config.toml
init_std_up = 0.0291
beta1 = 0.9
weight_decay = 0.14
warmup_steps = 405
decay_fraction = 0.412
doc_mask = true
Each number is 500 + 40 x the weight over its row's rms, rounded and kept within 0 to 999. Layers, rows and columns count from 0. Numbers have three digits each. The size before them is the row's rms in percent of the matrix's.

# layer 4 MLP up, 3072x768, rms 0.0427, rows 577-790, columns 128-191
093:493416518428470443483521463537471508546515452466454468514467458492413482414445495533565530566483544495476521556467516491501590476482466378523533526467457513504475440543509452555468521511466514
097:553521455442450489448434412451469535535536534474407532502468572556460483537472483536503457478549493562539474510497542530537501477525490532485500521513459500530541537425474504536574439467521505
102:472465484462530415530530549541513517505568476545473459580598550515536520501536564532547499487559549536521529430463525512466578577525467441516486487503479556535494508505508509545514498440471518
088:459499566478486525564528464445441500472473504452507521533595496551464488481593537481570443469451420482495465526535507562500474448485495479464503459522567517540516479509510504523535470418494425
103:434463467404498532547470478513522522442510519495504438596549517470512506478462509481498448515450474500491439465492464511564526534481481547490489538541589522508522543581489523513490459456461480
107:501459478523536534502488535466512592508522573511524481540485531495529465394468481571502492497483477505474478493525497461522555493556493510534517444533488552447498467530498572396490464427532566
099:505530440495493472467527436489457491539402527447512428545499505530450560580462478543494518475496509516508493525484558459494507455519494498460483510543448508487458469489539514551474466456466516
081:478477454511497530456411527514492383502529506568513508513452525486478490514438523494509457485504446517531551490499516462531558526471498527474560505486563478470531427504519490551523500450506485
101:401552495436439552493496442508416499557424444534469528521441514503462530504480475534487555519535489474514540465487494477576481450503575471473512475510516536521531531492483455480523527504525481
109:500443441422478470433499468420513435505458511464443518533550508477442493505449476515597478526523566523502448503511545515533498497488488477531471526440533450470463522488466490556510473376513493
095:478455508494525541545439484509514486490505444469524502561520480515453494486523493499522492520415462505482514578473518516523538506471516539511460460502462508511500567475568520580573553590413509
105:537531505472448532475509524481526503456488525477483486505466516461522499538460512536503476471456488502487531587423508523435547583530537558617503509525498479482475510401536531529511506551547476
103:479502412546519435480438511496488497498442472541456564506480471541584571486505535500459511489542530512513567543574539545453521535482490477466500586516452464451515496546495477477599467527525550
112:525481537499513514534469528504456594481432503482485557500455577468419454402541449488465573479470571550536443520557504555519450483430549494542548443550478542557540539586575570489553557566484541
104:458481388555446516530513487559412516490395455393483566521513532529473443449480475569529499504515491540540517582509476559543561506522547457447562505521472524529509576479456515514529502438488549
094:476432489499477451562490517450532571436438442466478581432474445506498494465483535460438538511518485549517453466520497524482458470549528507476554615469431473445520551541509377466522487516473493
096:525514509481496539475443506560472510499446464422507414499559480601528489458509494540436527467513528497495432536517469576524502473500510458487509522423471551534485490548498441568532531511558437
103:525484428507539515564459543474534521540542368474498552522473486462526567539473500405531459512473530555521477529498498487513503466510503480494576528489401477472510571528553493535463414529532547
099:529519460548518459518459461504477555532594490500471506515479508517546489485499513539530544481446563506543462456453489531467538511541459521570490538459554541485505487448486492470521498454535471
102:496480401457472464548474525538513578480507441501526506486548527545443486511420421523553499481503496534492463489436485505515485497528558430513476493513515567492494510507518458449450515470493463
093:476475491502507511472493453522482566461495506523467534595589477508488487500539514512570501488525529516511518494460532554419551505500537508514484544460491472499518508472581535525513558538453566
098:559444521492452437513536477511542505461455544467491501586499571494483471507491484476518496519496510555456556496443481502483533506501488515475461470520513497508524537559441441542467492432532503
099:477521460468500472533463422519521529397465451521555519514450473527520518506509441505463560552465473502476432565501538544543508474500491483532502503423555477490521522514483507519489573435537459
087:508480493466496506592440477497452470496468479509456486572522565512493566539531489540547480483489507530510521534412539512560557511509543513509531526484418598489506575512545528475518542536506410
100:504458499545527542508510532524484495493457394509466507541487444572479520488521457524602521507470527521557495510443469452534506532543485471516570557475453525528433514462543454431517596513491502
109:501501518485517454504519506426433516501479484533507538512468496485542488525488483471487492526512527488568493499516564582484499512592505471555547487457459530505489585536495537542507537544514510
099:482561481533524403464493525518421458523433577449446533617525514501519455519559469428550552474558524470495550497446588504499486500529529536518589524463504513557552481431536543498490464523567576
103:471401468516415512491481486524484502471510488424530541455520453471453486522472499467507521538515519559492486440499503548558537453458505475465487492444458563543487497571549476579501456469463562
114:553590428504486507513558541457389407557465544443517485591554519513556461431471483481480480479463571541546447431454538513514558501558483502602517508517484494483378525513514480538508507501516548
104:513488486498542468469504502536477453439537540427487490498495472489488514503466577514548513532533522578590542438494568495476489501474518519459419545571510564529504526516454450516525485485533497
102:525479451563545466515461512504494469425503580433475482506490450519479530478504529556477517494507508518487467489491459501498511435489514497467545585562527465514486497557557474573541493434483555
072:579473429602510513525556496481491487520574465540536481515533525513467490543415568511551507464556531489500443538594501502506436471566580502472475432536439475477507439474590492504452543503526535
106:542480470498417443524477508540396514474477392508468528471509453531544535454511537475483573543507484545527496499585509549502514495440507518499444539491528494540511518489482518496548481505511521
101:492466501447478556558502497529501492464534487570468500521560529516521555437473506485458548507546471388500584463458471535532532481530538522585520490494435523525492571557502428530493496483466418
097:454480437529592509485385512458489564506474471502449405567457543533524493473443534503533491520511474491471499495388475538435548478497481444545573510473429555515498484441498516504501445556488557
103:558473435469529523469447439560453562474500511494542475524491560475527553513534492498493583541464482494574508535472498548512553485482551416511611493486469570480458483455452479471521459464570463
092:485494482520557477533544506455505506469539516459463488464441486480454474560460491559497480509452481505462475517474464540506439529489503532524521470530429541486458461509468514448494457515508500
086:533483518526430525427464491514526538483563504520463528529482470535505444511466513501477484516501492550556513488536461514506471498512537463442528519460518531487483522540482505512557546454459437
091:485434425534457494509479496478480572528497391518456414479440604479371542469538438572571526501516510476523460544482498476503526510515527473453459494462568491529552477479538493559477459504541489
104:410488417483515504468564478547503501456529528429496490480496469539488465518409447450547474453395458551565488468556507509505488485518494465556551436478453447521456453552482482474456479477560510
110:500465552438486577477487519489485491573478454579477521496525518522462486565526483551489592554550483465555491477435498497524480523550543504575496497482525459453481579537480439516542470458437560
098:447545502463483464457489437429492526482507549488519465528501531490534479436500470482531507547483595495460530569479488493519561476498496448503459452462515467563525484512443497425466504455518520
103:532411463550510552545544373515471560482539506483474479576489477535418540536418570515506489448517448569540505483476521560478527504480509544528459497511498575523522498451503496500478532487565517
099:521514484503459495530518486548450479549511513502482478498492493559495537548473432504541493493475491465510521542497566525555465449482520469577430469469474470596530462449485515558511517469483451
087:462474502610518433575418522504468515476545509524434532531559616505504545468537537478526578483504508511446501509498509495566517522519456467561476513401506478449460499526509530482469559481465538
097:507481458496510546479538520490514562557551503486429503497504518569511449481449558521495490442485476488570490467500480505409506543517451499523475476451505560517519558577535521522551522475556398
104:517600542501474542472513497486553531492558461499493442500458421481498537438490593481523449508495474491486469484519508490423542507470507517519521536433525448491516471537477491548617559511480460
106:471437510499514497469472461501471603546494488473537551464563459511502568457503467540489560576465573467522513451544582521504476513531535485531489575454547486525555534497462522538492466488500498
091:507427486540553533481427469463416511528484522408536503528494465520479390415499482514495495481541478521485490485574599560524531469511483501525528490549548546569517493552525480529497508474450452
095:500560520522491498524410478523521565551490457535536568501454476509524525491436438492477435498537498467481527469500570506473518487539543508451558485514472506473482598418524463481486502461506525
099:474442546454514515456408490428491466499493503451501480475538469428449509531533531516549464414499504504442531484516616578417523534528563535580533513447478489511465509505469491459535502520492486
094:489523487572535429440513449493466499527460524556467520545508515605557462411553479555492542434511507439507606545483473561477525588484573502486522483473550492478494413516505474488511477448473532
101:491488485565435511479459478501363441557491497480499497475496469515471467444502483539558499518433485499447540490508527551472523513502512469574549443485445522498472462479516494486504535509512460
103:488497508444495550430461533511471520521456456568455587508480477540496458461428522524570524535482525530443498571485585490513560553433493485570495496395453580522531499478537479476500471457418526
097:499491457514531499511434421475496484467503455479505515591531465505565515527486457540562482489417500522555492529466519503465544526454506519520531547497526456475495543535538534523525585488463577
093:446570431503488454474563475449499500512532441470461539528511500496466505480438512561556474438508539617451495543522463485464506532538536454607421522482505498498462500545533571434511486534478517
097:493571514508492502549463516500435437505476501567534490456484499515503506426429453470604523511556442554527534482466493546450483587541516500495505505423477504577465458510512492504555577484437478
105:484558411498511459522545502592471531533509477521490516492544422523493478516533496494497546513488530520496470526489509512565516518490471454549514503430597513524425564512508453523506454529464451
087:521492469461454547500490478539503473429565452455433520547549515484479452498435540544571465446531481494489496528490465499448493500482513533502524561421455483438502446461475527552496508501452428
091:503448456535454480514480500484565549553596532493477463521526491582396532511401497548485496473565480580468472470475514464425552454507517500551460522520437530523557477499499414508494554453551514
113:550526536492403543560538463444458440515508490419532521611520497617480488562504507494567521437447496502490469523500497554502543480522483518473521463492468501537449528523472456521518488491521437
098:418511487491540461443472530484474475544514478565482522597532402475521484541518527583477515466464533482510469523502606510488484534563456440465551545447494535556474502521507476423504523457525457
095:528531416441440521487479458521457479480511471488521497488476445535513538502487537488569453502455469464494543509562534528474532513480513588558441496483460489564481530517458460518500526482483496
088:468467504524494494519493533473465553531600518441507495481522504533462516423482496503508457490484436530479505508456498586548476465504546452525529480440516499483508514544554507564496511496528443
107:514512504533528489536512479532476458495490454419466527543499552550491511529531571557528501481431483495427461418472467452439594517446511555503492469538525495503483529529584491499491498544540485
094:512552567524547499512424535480427502501447510485475487565514465481555526432464586457479488491428467575520488538574449516512525523560451486505505539482494459488482498469526498461473514541470438
103:520507466511477532513553476455531424488539489508470535545547511482500481471450543498533561521518528488468517484553463505448468490478524547505517611537520489543512510577492445533486518508489469
077:464426518470501573498432561507494466556477519452467557540461549495541481485501484561492519487452473429488506463510539536494517444433469541536537413522548539512458497425510534432422489548559495
106:478535473509504492480543497561468486491460447482459516513461518479564526526432533533522474510486486529470491465425489520479552561482487523458466439542410436503530519534484489511600518522537520
099:579474544465515454520501434508507540531441458532517549556473568498515528438485409544488440470521476514555462523507529534487500550417520520569581486490503468500453541540543431551527504511521492
098:515480519506480513484438518480522453553508459520505502543537479562459449454542565504516522492503478548542513465498491528540501527504473553467500487472489528455488529589482474570506510469514485
094:457454549487433531506494490479509471527553555416488517539570497495446417466543452481530438497550513533398528546495544491478498504457552471468526516533459505564489485549474494529465503508495515
105:556432448518462529501484458498504552526527516502493487489559520519537507433543552501478450423462433512480456483474551460568539524505488415536504497515464462513507526530512491453473579484467481
096:494496454476479516472532496529496449536527474546528609549485534515520453543489483540570509524499414529488500457479489469503538543517520596529551512524493543618495532495526511512505514446511502
102:518436485489512515573555423495490546509525499466477511468543474523448509443569424586512450501559514502445453525504494477458545475452484567585536539520522513472497587528525449566566529450596584
095:458457434458426493482450483474451498483556524542570439459575618563521593436449539534425549503512578506489510511469504470490522474455475479536518519440430560507443438520482482518528431473519526
092:552471427523534491535501501479509487495415516435556589475507493609479474500491495545570498519570584505455571535455549591490508478525472493602486488386497503548501535540452438574496449491452557
093:491534448523450442499396530537444392538477422479467475523503501542495580561479437433474487489554535467448524523485563517474566473512533452472486526475526516519474474530522420554568522553532528
094:487522472513525425515490352540453554546475417521452514540479521514459503511514477489524517459498511514531465546528533511500528602494528486506520446503522567572504507474482477513529517440535527
094:530484559548499494491480507510461547462531437477442536571510504560463541493519486515562496509475544552559551488502586466512459546485523462544463457459544488430446574484473468461548561500505449
106:487498531416539492533404591548451527486471488485484535497488547460439543534536490483493454512554441531523505486469495535487487466464520469487487488492566514462507520465523513557510480470514457
103:447412525582512489502526475601438451554411462400471585496538510448436480411528473556484515483439522469548516483563513522467477493488533426488510550512471506538554541566469499500539444527531557
108:484465492498414416523454491473409536511492464480503513461496509435577505505538489550464538506500507502490462555563489540522513539506481518463449498479490527516495551461512520471501484503473445
102:504570472514469517507549447479498513543546485536519423507502522520454513459482466578547480518498451553401526463490486459468548513485481433553499501550465564519547462520526458524530542461419550
110:481423416420493452475520507531500433477461493503502530502591507492484455508514568496486457511473474549462515485463480571480454491517489498556495489507561528497507462509479404478517489463508453
089:518533411490521544560464503542467510609561483500573550606560527478541479505541540592494548527540547475497514481476514471463567510561502470515559499542470517507493530523512518435605503510527541
105:469513489553428541522527493474493493549488547525439545495435534535421510510498556537508450458448450569496551579553472492438506534480478515574526473516495590497535534501523525531487488487509478
097:499508539412514544520496525539446470491434467493532416599501489466570461575459519569431531493517490521447464522530515532492485471470485555523577484517533494524465499570491510530510542481475427
102:574495473514493498464548467455481551496506440474437492560496529540515520434506446517565462526474474606480443542525502491522531470432472443523491493517564550523501464486460506549513516496532486
109:531434502505519455481485423546457508615536460476451461546468502508449502497552522433595454529514526533508425468466489516435498432491535444502474542486530525478573539501566468443492536530502533
095:526481492504538467542461459477481549509511486528504511500562505482550441486532506464517506508513455510479450507420511505542475555517469481491538439468466515500526579600494513457472573507542467
099:453495439533495474501513501451475531415502537500496501521516487592533561544441550518477545549626560578497556542444433503458592552516442469525530560535481528566505505527503517447539504521551579
101:516513499514488483492475461496446489482490604532474464487536490520502549527484465508435477503511455478536529488480572510403518515510510442541465470535493541498501482532458521491509553475511527
102:475414450489559491513554541531478435453491530580493516499550496453519459466464574459560481507480507516583501466487510477438525533501567484534523525418440510508514496572539503459525541500429473
107:430486460499483511518526479534499517507536535546478500518444476504447477471467488480486466531510481582493525437580568475475580520496538561542544560475484495521559521549504465425522540454441456
096:541512476516501477477469463495479448443461496478506458558493467491515498491470524548498497537467492467468456492486555539538527495503501531515579518426546482512483465524478468522530464429538487
093:515504529461511494454487451536487516427518525434503476541450531605534529482496498534563447487450611514418489478489532531484568524464527484526577462529491530463493495484502477569521499437610464
101:509489469646521511502472467528473495405460509475462439549522476538539439504494456437488539550430534592527538419450506543527543434519511522497471586414488418542454458547517472529547457543490501
084:472472556528476481491465435595506505441500543521537551474474508483433433484503548498503521605550471529460578462519549464499586561437484521565485513438467512489564477452540485577548487531456496
097:478461462516485493559512499508508516477554575492513532531525456507464518514582535521510462510571479557501541554527482508497494474510498516489479471536574489444530521515501503549526434412528478
094:549547500501500500533537477548529508524553526541454538453557475547450545424538456474538470495447504493432555536408576517382476424525544490525471449460445528579528491508493448540528573496500413
103:520549465439491521546494521538533525536520496567502454622486499517490555516423494539502557583549513445511495494508515480519533514545497501516502559523495576420503484512538490496524486475570553
094:493459502487505496472446493504520481493494522441486443452479527482477488518493532422487549525521498504506474500473495528500514538481486535572496543487466483520495486500450498487536574449543548
106:426500534525392587442495407509506443483483479546519549515479463574471473455510502527509509585513513488502468527464499510486526582500521522566472472492522546430489502483490500545487483432493486
092:497470512480491504467527481529519530486525446452442452541521571488489488468457501603528510499516523520518511500466479494501587532481525531465479434477406508470503455448504518450490529459478452
098:534540528444491538505512463521510466494479465519514468490499457525531477485477482532485458487426492470585465494480457496524551539492522487523539516553491502471482511507508570475572540501508503
095:470493568470540494531462450487499424491531444540468523494530523524518486540503423551525486473447549518514530456529513457518461564543544570498544516534498476480436509480460475533538511450460458
093:437546451435472493575481456540476409485509498559496522459493514559550533480483512597496556548414464605508468483460516503526520553537509475483490510481471493595483563523438478500503528520499501
112:476448520559518471513507448540520534510535473462465505485475432493467536381483562465471604495393577489464447532463486514499510454488514431522597518427511460476434511544472499545516501499475469
095:458468515520475468552507508499496436478605429543486543470496480533480557453484511471511477510472521467448486512442497492535470485570488502584534451405535504536547564508468413576497512496513499
102:475418441498428564538535426511465518386543453536451560553477567478508423526515401460524451524447480501491500481470537480507492507491510531512465517541429505493526537520543501428481489532459497
103:421450481474527447390543495511505478515550455521489507493515482540509477516503499526486565509527494504489516462476542523473448561502515490524502509452480512520484526506518492527531484502514507
108:459484530383479461511493556493406516483467527417508483468514476490496584488524554508496436538423497541564532457479470540407595479563529464483520516528495521551508505485465517537528566513458518
100:521607382539523528523465472465492533524474464455443516458527472525464478439447523539629556553460543558441527485481508441520474522481499456500542494504522542445448519522558445505537468494488490
106:458537488463577504514562504388441482453483464517489490542543474523519497475447496577509528479513521485566532535536490542461472534530521487579503476498501551451461538525540440506532509507529490
095:591495506457541487542510499491509410474601448444443526466478462604537499522469553443553489521419570423460528492460511498528549462455510473509501457486560505600460463463440444475483521457411506
107:552567478476458501443498447551535476553560396446534488578442494517412517468554461481545518513492467575540504516465571451508473535491438447550537465494549462438448500504501493548575449505544506
102:507519476457461497532488504521525542545449441533503481466420463555466530507496449485484541492520493470615470480486452519520583491432522548502577587481503523453532490496536549507575527509567450
101:526416497501525510491472396474475553486465497405517521554496516523524450520494546553547473483519492503478546526454566471520559507497481491480511545530444512512490530502562489452522579526474466
097:433450510576439425418542491495514522590543462438456453470529470584472455540529461499529502570443536484478472469494551510499524505449454435537474438426550477508488466456468516583521476514488562
100:508441534529421520513481443496486456565565468445512486579498498546496519423476524525487545534480496527562454467505539497437496516461471483520449453466438526486542527475536411583511527508486462
087:492453469551409462487542537431465473595455449464488490481485575479513505461497508502463555521479500435570520542447543445503502523560422491537550535458505524538499545486509437481536530512471545
101:423550449540513472421551482562482458468522487440471500498493517546459464455521537498448517520518493469472497494562443559511595503437468449545524529510525534574536460500490542511552440520562512
103:551471497564500438506516525510545517480444483505440500491474466520423558441520475500484533484524542533528464513536485570544476502518517518532485491579480525523487475563520573528519509444582490
107:466528541515431497423481453532369428530489487492482460553508499605540528472484514488436396538457543514502506476527495426449567536480524447429554486510480447485519458481460509562541519534519499
105:463469451476451505501563493502513489533520517505495578427487471555546515497500464505536478553430495513509530529524498548540519503488546511502583549468484506467513517525582525483527524522538503
102:476524512445514462440500499502480509526553473486471519532561562547496454520501519537451503488464553405480534507484514486530527497400507465507464450513442533450503508576582489488447517493535508
102:458509457519523467477488524553432457497508489533491482591525512530509565484433541474520512487435530546539516501451455508503511545542480437492574459418452419469532511559442562504480448508549544
106:533539430551487480535440524515517471528461412574441526535495421505514503488496507520540496509468562523472506511558499544488473523456456560470597463502477527466530533565502423503568512475529543
096:427540460539477550583490472476502464559478485555493504529481531500459494499501509497459550550580507512530560502435497456490505492479506514497523501507544461532514494502490437569541514511498481
108:557449394473441523534531519487406549501519459453490546520508471464486518524500547445470508521516524508470442479515538593427487506418540512508550490528481503503453543443502521492487517464505446
101:442498432516495530452491433489505510568488448441481439477486505583484519541487527421547467518564482539530435466540546516500478435492427453440506548478516473512486442584535484581506493533502578
100:478461572479450530460532450503454535584465467497481502471466480525530508544523532456442502547445541581505450470529524425460498529506460516535489527492514533523426523532532487480494540539492508
101:475433561516465521467425464429482468590532452490432457508519508572458498470516481510573501496433442509502475503466553508458447460503471466539567486566460477510559507473517487501464541495459561
096:440474505465512494510507504449538562481515484523533481501556490506474520477500458462529504460530586494473521532541476539429473477541558464498484493478404565556463417485593530451551530529574554
100:471503403423457510523491475477473466475511532449508527535555511540515477528519502486485495502509441459498483508421513553523557474475478607568496493467523525475469493458499473491467503361459490
106:433560499464585478493494549407488528500557521483484498588537485553480492464446537501540566510459544556503430494502465559423497519532536461540543486484521493522484481507526573516514479510573497
112:467493429450482468483519554483462492541509461482506448533438413481457484451513540542514504573484518499434467533462479422494543492539521475447486546455561581506490485498470506537492479539545460
099:475489540488488514516564519468429521481520512445529501534446446530510429495512519524479485556404513446541533426492500501518452457450512474418540477467514593498410556532513497559537511517460525
096:549473531577545530453478426533476458494428493497555483497525503524470530566446471519525474417447451479466481489520425441597495480477491533522454451467525462460515554424535512473481570452497480
104:560478550549396517569483488493452553486433446531499487511477541505480558451517533542499523528498481433453418525450474501468527512537467501521533466587461534540434463461564551524506519556535508
101:446518393472552421495497505553533433560508505442444491597496508476515531511525562538467606542452539563471467421489509512509495486470501515528489571518480474495439481436474487488482498393553533
093:495458392566483539481501435485536497476525492455515470610521440510469474519433476484520531565541483505509475553553586580442452529510572456500509528507540533428494496467462587557451476450501449
103:500489529485489491535557552463529489462497496525528495490510513500392533446475535529549473528508531567484487497511434490488464492505515458591584486497515479519395509437522538439552493573442451
095:486489478502477540523557474490490486449519488434502588476530533498455549518430514464510520525530472424519549533485579488535525497541502525523547520513476499491516471522583477519476469502494545
103:575513504492483436493451464465504557522470535468502521471490548471473465520495506514431574405513496507476487492474479592477555504429526541539462484468457517574400463496553462532548512465500401
121:484541489504533562484582475512472537422530501487441552527424447472488498567513481577433546453524531489507504477487533543445500474499493547460521470497474506429486488441496475530574547420490514
109:481507459518459488462574459504459523546535448577430517497481486516471483528448459582563495528472494536561467432498576457461483516505481512524392535533421538501579494510542490461506593470414505
102:495546432491484509539501457417475521505452464535422511501437522557478526567529451513626597507473463512477566489546477476491551493469507581512523540458524572551562499527499509471478562498544509
100:524466466534491449421465480525512567455501430483503540503508471452541516461389528469487518537436466506487433519489546493431464544471566457499457545551517521462519485479530435452527473512512518
115:527577521442536488511435538450428444502408496465462492527474468520513423530477549534537478500439483480427500454531505465540542503459585528430493458523504498472425462578484444524459537530489453
100:545533422574495447522532460515371490478453486488500550530520494549465525467516500463533553438432596535511561529513491528444567525442507553519504420504452538545457580518528545582498457475506386
102:433429451507489478478567434500521533554540396505453562494421447504474466550475454514565469478481546548513483558507526476495418498538498514509544490557429483540408510462523468519473484496485546
086:582471451459531490531482507523493540393499481515511504517542471476465483466512486485490581503568537529489495498513485438485504505501508453450554521495555547488453498453477499554563517481465475
090:434542496485442518483508533421475516502556485517472513515491513525554559431505427476542521442433464500507540477488502539496501450476483561477457477495445461576372505514505550507535507516494539
105:527585476556444529452458448472452465541404462495492507480510496525509487547518526433422543494494472472465501483514499496461521455541458503507537491511513488508446482423522483477534433527553510
102:474527525490484541443441559480556507563491493480457453511556519472506443444528529487607535474542515483450566424530471502556579503387505506468532525475582471505474485521473487497570489494539467
090:488502573495470548488451527535578554505490496475463493585467570490420553469530481492504543510458540610478505536494467488477526470530493493524554500526470587479462450487416490487499473501507470
104:501551547536494529479525444452508512557479516455449493540488542477491483539492452604440482505430503552510452446456420559467607483457493457560547483489489426502453484527454462494534489510536476
105:514454471464538396546510488541435475510506510479446572510543524492492516466419487503501571536475494493434432504450456443497568528482521516522497500492526478504473539489460460525481482569490526
100:399455457504521467455463496455520496456450531615509530467479484417513484421499447481481522554502503526455438538548526576526474447484598480584509465425542477552500500439502468445581500480497495
106:523498487455477476538486481495417504523573428505498516458544461533439480541494458483517497555446532507526497499563432512529485464456531494514495512465558535503558460445501505492436492452537521
111:514454475497511559509498509508480508477496457508520515511500493506500498501433427487527566452505595509493561505582472564526481491501524487478551584445549502496540483577490463448563475548520524
113:508495522434547479454430509455422519529436442457500528563546520441482446382487486481462484509510501494480495503476502564433589492447496469455481539441553517496489483498515529506533483471491567
104:559547555498571475547490507426566482487477443517472579575509464568475495528484501433480527470548452562473466503451460463480511510522518511519540500445449469517437491428511478604477539538478445
089:511449504506454478497524501509492494445438478508516489493528389530458463543468547470589559554486533512455557543469510550504520491548560491509490496431532539519443497517534495603495458451559446
099:480490503498548503581494532466451515519485492407477468511492527572532481455571510523504548568421538614493404566542543480478531488650549426557578541434411465558473496538488422463503494482439499
101:483546476471451461471483495555435537508489471497509517494470509559522489507506534541476461526471580459552544512550488429450488580565502508571422526505528540570535467537505386504505536444473548
104:490556501569454468504484483484547553456484464515516518494529546544518525554462486508509574461516524491495481491459530489452476491523506529534436565453420491579512489454513440520543517456545533
095:486510519534459572561505430548435532517561489489538542529561491486520505539483529489460489441497504583493493514482492508450580538472544513513504510482506522464469491497506465548485495509484504
093:545431474496495432491429508526475538539479520477489586467523427498459434493475460543506476557442495490561518527515547485480509557501488554488520493370450554436481455540513486572530466485519522
099:474522463454485527497493489539412575511555367561515478490479414496455506470449525565479484474413546456538518455528465476484532520518491482490506551507497520562519551505494447467578438557496533
091:500543425534555491508488499414415542457491488474537526497476434508557495448484515456490517560539528525559499374483531522500467514501473533515471516566444483544515452548562463550506520423510492
110:473484588504419480447490439486490454507562475446486443527452478526442595424457490490526458518489532441508464466522542507507522527492477545457494554456537516470529459439468473481557500453447548
092:514488452492497502508444499532524536608481493439391481521490532541470563451523514544461528523515563466545524532436460496489437503512521424534476520411523523534531507552472511524532445517460533
101:478451499528491453500430453490554440514453533515423531528537602527503565490500509529471503454559466532451547492426576535494551489491471525554486505522486505564523516539534458514564486508493508
104:462530414536499524469443443491515474471526482485490469512431508550492480511455580503502466525478452497534480496469453512453545518569547523489482521435485512434461515464503524460487497457540419
099:524430418469480515467507459497517547483544495488455496489423490440524461507439461508494490504464445590516513426489529499537563465471574498533453523450560476529533578478498510579512453509474521
104:542462491457510471505491496538495566504415492530441497445550511470553485444472509503477454503472452501554485530466522478468519578533468482435555492467460508536449499501508479563467530490452513
085:520539486493505508506494520474476544507509505563466517487519495545546529521472583553447477503493512556492559448533558595514467488518446497553522482533461600461470499521543500493535473507444502
107:459473495439514525449536485471489523488529489515507473549458482498563520446482484459558512507548564560527571532454457483543443472482531546524562468539459500550520473488454407573514541463529470
100:464454497579550550526502508433514524492485552479437507543530527534510430487524502472497558541454605453549422562489521448517531482477548503544488489507498547526510457534541467502484517404523496
092:515475505486477437481496522518433460412542461518510439489522429503525519507479515539481500509532439521501511396449501520490505553460445516489530484527484599536462551557488455537505437548512493
117:407446455554478500458447534521510562436431542461452488529431526471444479519479513511542546529536446437551456447515482484420519502522559456579432505458518474530496457501488484513499537470515473
111:566513488457540487545480466498495546440563490513487455499517505522567511500474473508529569493420537527524521526473455499479541546485512479510475445548500485453512559510466481505524517492509502
106:481466452555537538493535510474466568394555490480463440558525541506434472553438518470541545533520549527463533478463540457497564496474572473583453468526507469555480538559553477503477557535554495
099:482415457478478518506444481526480503515488408494501502498527501529517549457427576486529454502510452623487528487440525530444552493521493538494449555503391475512508468591489529495499495454469480
102:471506431545496469490483483530425515520465540478482522480493537499454505410490459434550518437543522517479452475505494474504628514456491530477510456530531493552485512466482448538480501457516396
100:472462526478526443543424492499490514448555539455470484523493510532495482505460440518463500530516502493540494482521418576446415509521460419496528491494459541444478515526476534503521467461533480
104:475506500450500477428501489526463436498489421485510533473476440493512507476383450543504521555418463521491550457453508543495470545488497474560546463525436473455513544492463489555519577478449477
100:502467557451417517537484467493452513374494486583495520502546478522543465387551521505482489558507541475454480482501498472489523519446559467532400462514508451490459464458506502508476518527547428
106:497485424510516472489528509474519575536509483354448510477475549507479455566560454496529525517447543454568531503471488540551516541493539439546498462469452507553385492512497456513506541493488467
104:517517477556500502541466500481489584466471396459444579434477532548463485443503569510446566457537617540466430459459521509500529561510535500503516517522542454492529506437553422492482523438528457
100:528472467494474511545507503534410577530475474545466496483591475522465547484463514584561550449541469452580449545531396463569526538522493518461510454512499546506496542494530424423527537480469500
098:531534530456463466474485506474440537556490459515468544529462531501495497493490490472579496485458478468458528481406521499477543567525487443499500465512405410499495432478560540547514483489502503
104:504451542543526491544423488447494513535473461457487483534505438524512466471435497526522457498424560504591534401537452483510477544534462468412543434468461480477429529597477516490532488467488478
084:592543535495461533479425542472521457506514504448419479520530532451469562466496490488548482561388498527573475525526432499484436482515465464502457566427534556440566554483534514534553593540492480
104:543505538555494498482531545439427472512501464537494450509468483528417463491461430551516499526408437471503433446540568523492434571482495550551461475522483530463540573461531467478516544469545499
098:466437481487561463485393462522496464489494449571474475552504448571515553477443482541497480503480590521526502496515574517409517430537481539512586540466524588534535437467442494447583513504515466
090:503542531508472487552483518429425500557458455401484544494464537559518507492513473536506526534451461526561454551488573519519482497493524509548515520528511475528482584453526444516505512559504497
096:514485472480468427527451453515517490423509469396387517511559537507500506480551495496511493553470529498473498441554456513490482463511441514478440528524531558525508479477505516522492536479586447
107:530509481507467512564524414482458568511533479407488531515449462503543575412421526455541503506563545494550445461519498461458506506532486497486561504549441539511479600469480452559489471508493516
106:429465432528428530462545481532523541489533566459540513556497497529504522432482418517506495499414525542490564489487528454513538488526525545486550528548435535476443472479528540509573496516430593
097:460540497514547440541433507503481491451474482463431589519516528536411446451532477547532578485566519540483463471493476523525498494412454463580466511510507532492546582434479493506516524504513485
098:555548429486578515461446532506446581423509479535540444486527534474443475525530567473590540504480590542565454477550501525449456509577470474504528523506460523508506522556485574442559523522509452
106:496525423536498559455468455557535549509520478454423534485546462494473431495481508524452491500416509554485478447443454470461548491452504492509559484422450543501501555545538497510501474534538434
111:459454484539482508521555523530448482527509469424440504491518535583458563530524440500480462538537427585477544441503579499461518466484503472520505549529468539507485485479502423450490502491467556
107:531518528419562467559488455505473465479494520564376496562532440488537467514470493514482547467441484445540471525525499573454512514504509525561552579490469533459538567480496517550498504484509579
106:503480435452484452487482443512402563542439439496486549470537517541481514439462510434548539559442480529536443502508472524527454548502508547503467524513477543506492562499534527551516513543480511
100:546438465393507555588491495487457467526469541491544587538540483575511475525444553453504482433503477495460461482532528573465495508467529514539512481546527483492507450504576506538523497426515483
091:556520601437396550502544521526523438508488433499568462484478524540452475490519517531521523492429434477459518505517438522590503518469549552542494457487473480467522499489560459533454533566445509
100:488468496521498523493482454515451532483454483402501560505525485518506477468453498536500501485515477451492530509524510582535517504490508504538405482496503511524524541530479395501505532498499481
104:479490502504538514385517505532481437495443491531488538478523529533522498543442484509530518460522546552519528495484453520555539545534542481508487497431534493491491588494531443510535567503459548
107:405534508454466429564449484515524544542500532500515523534517522498538512510514495536494524457523544486500478478459431509495568511506541438481457475447554592462549526487557539518483455495472471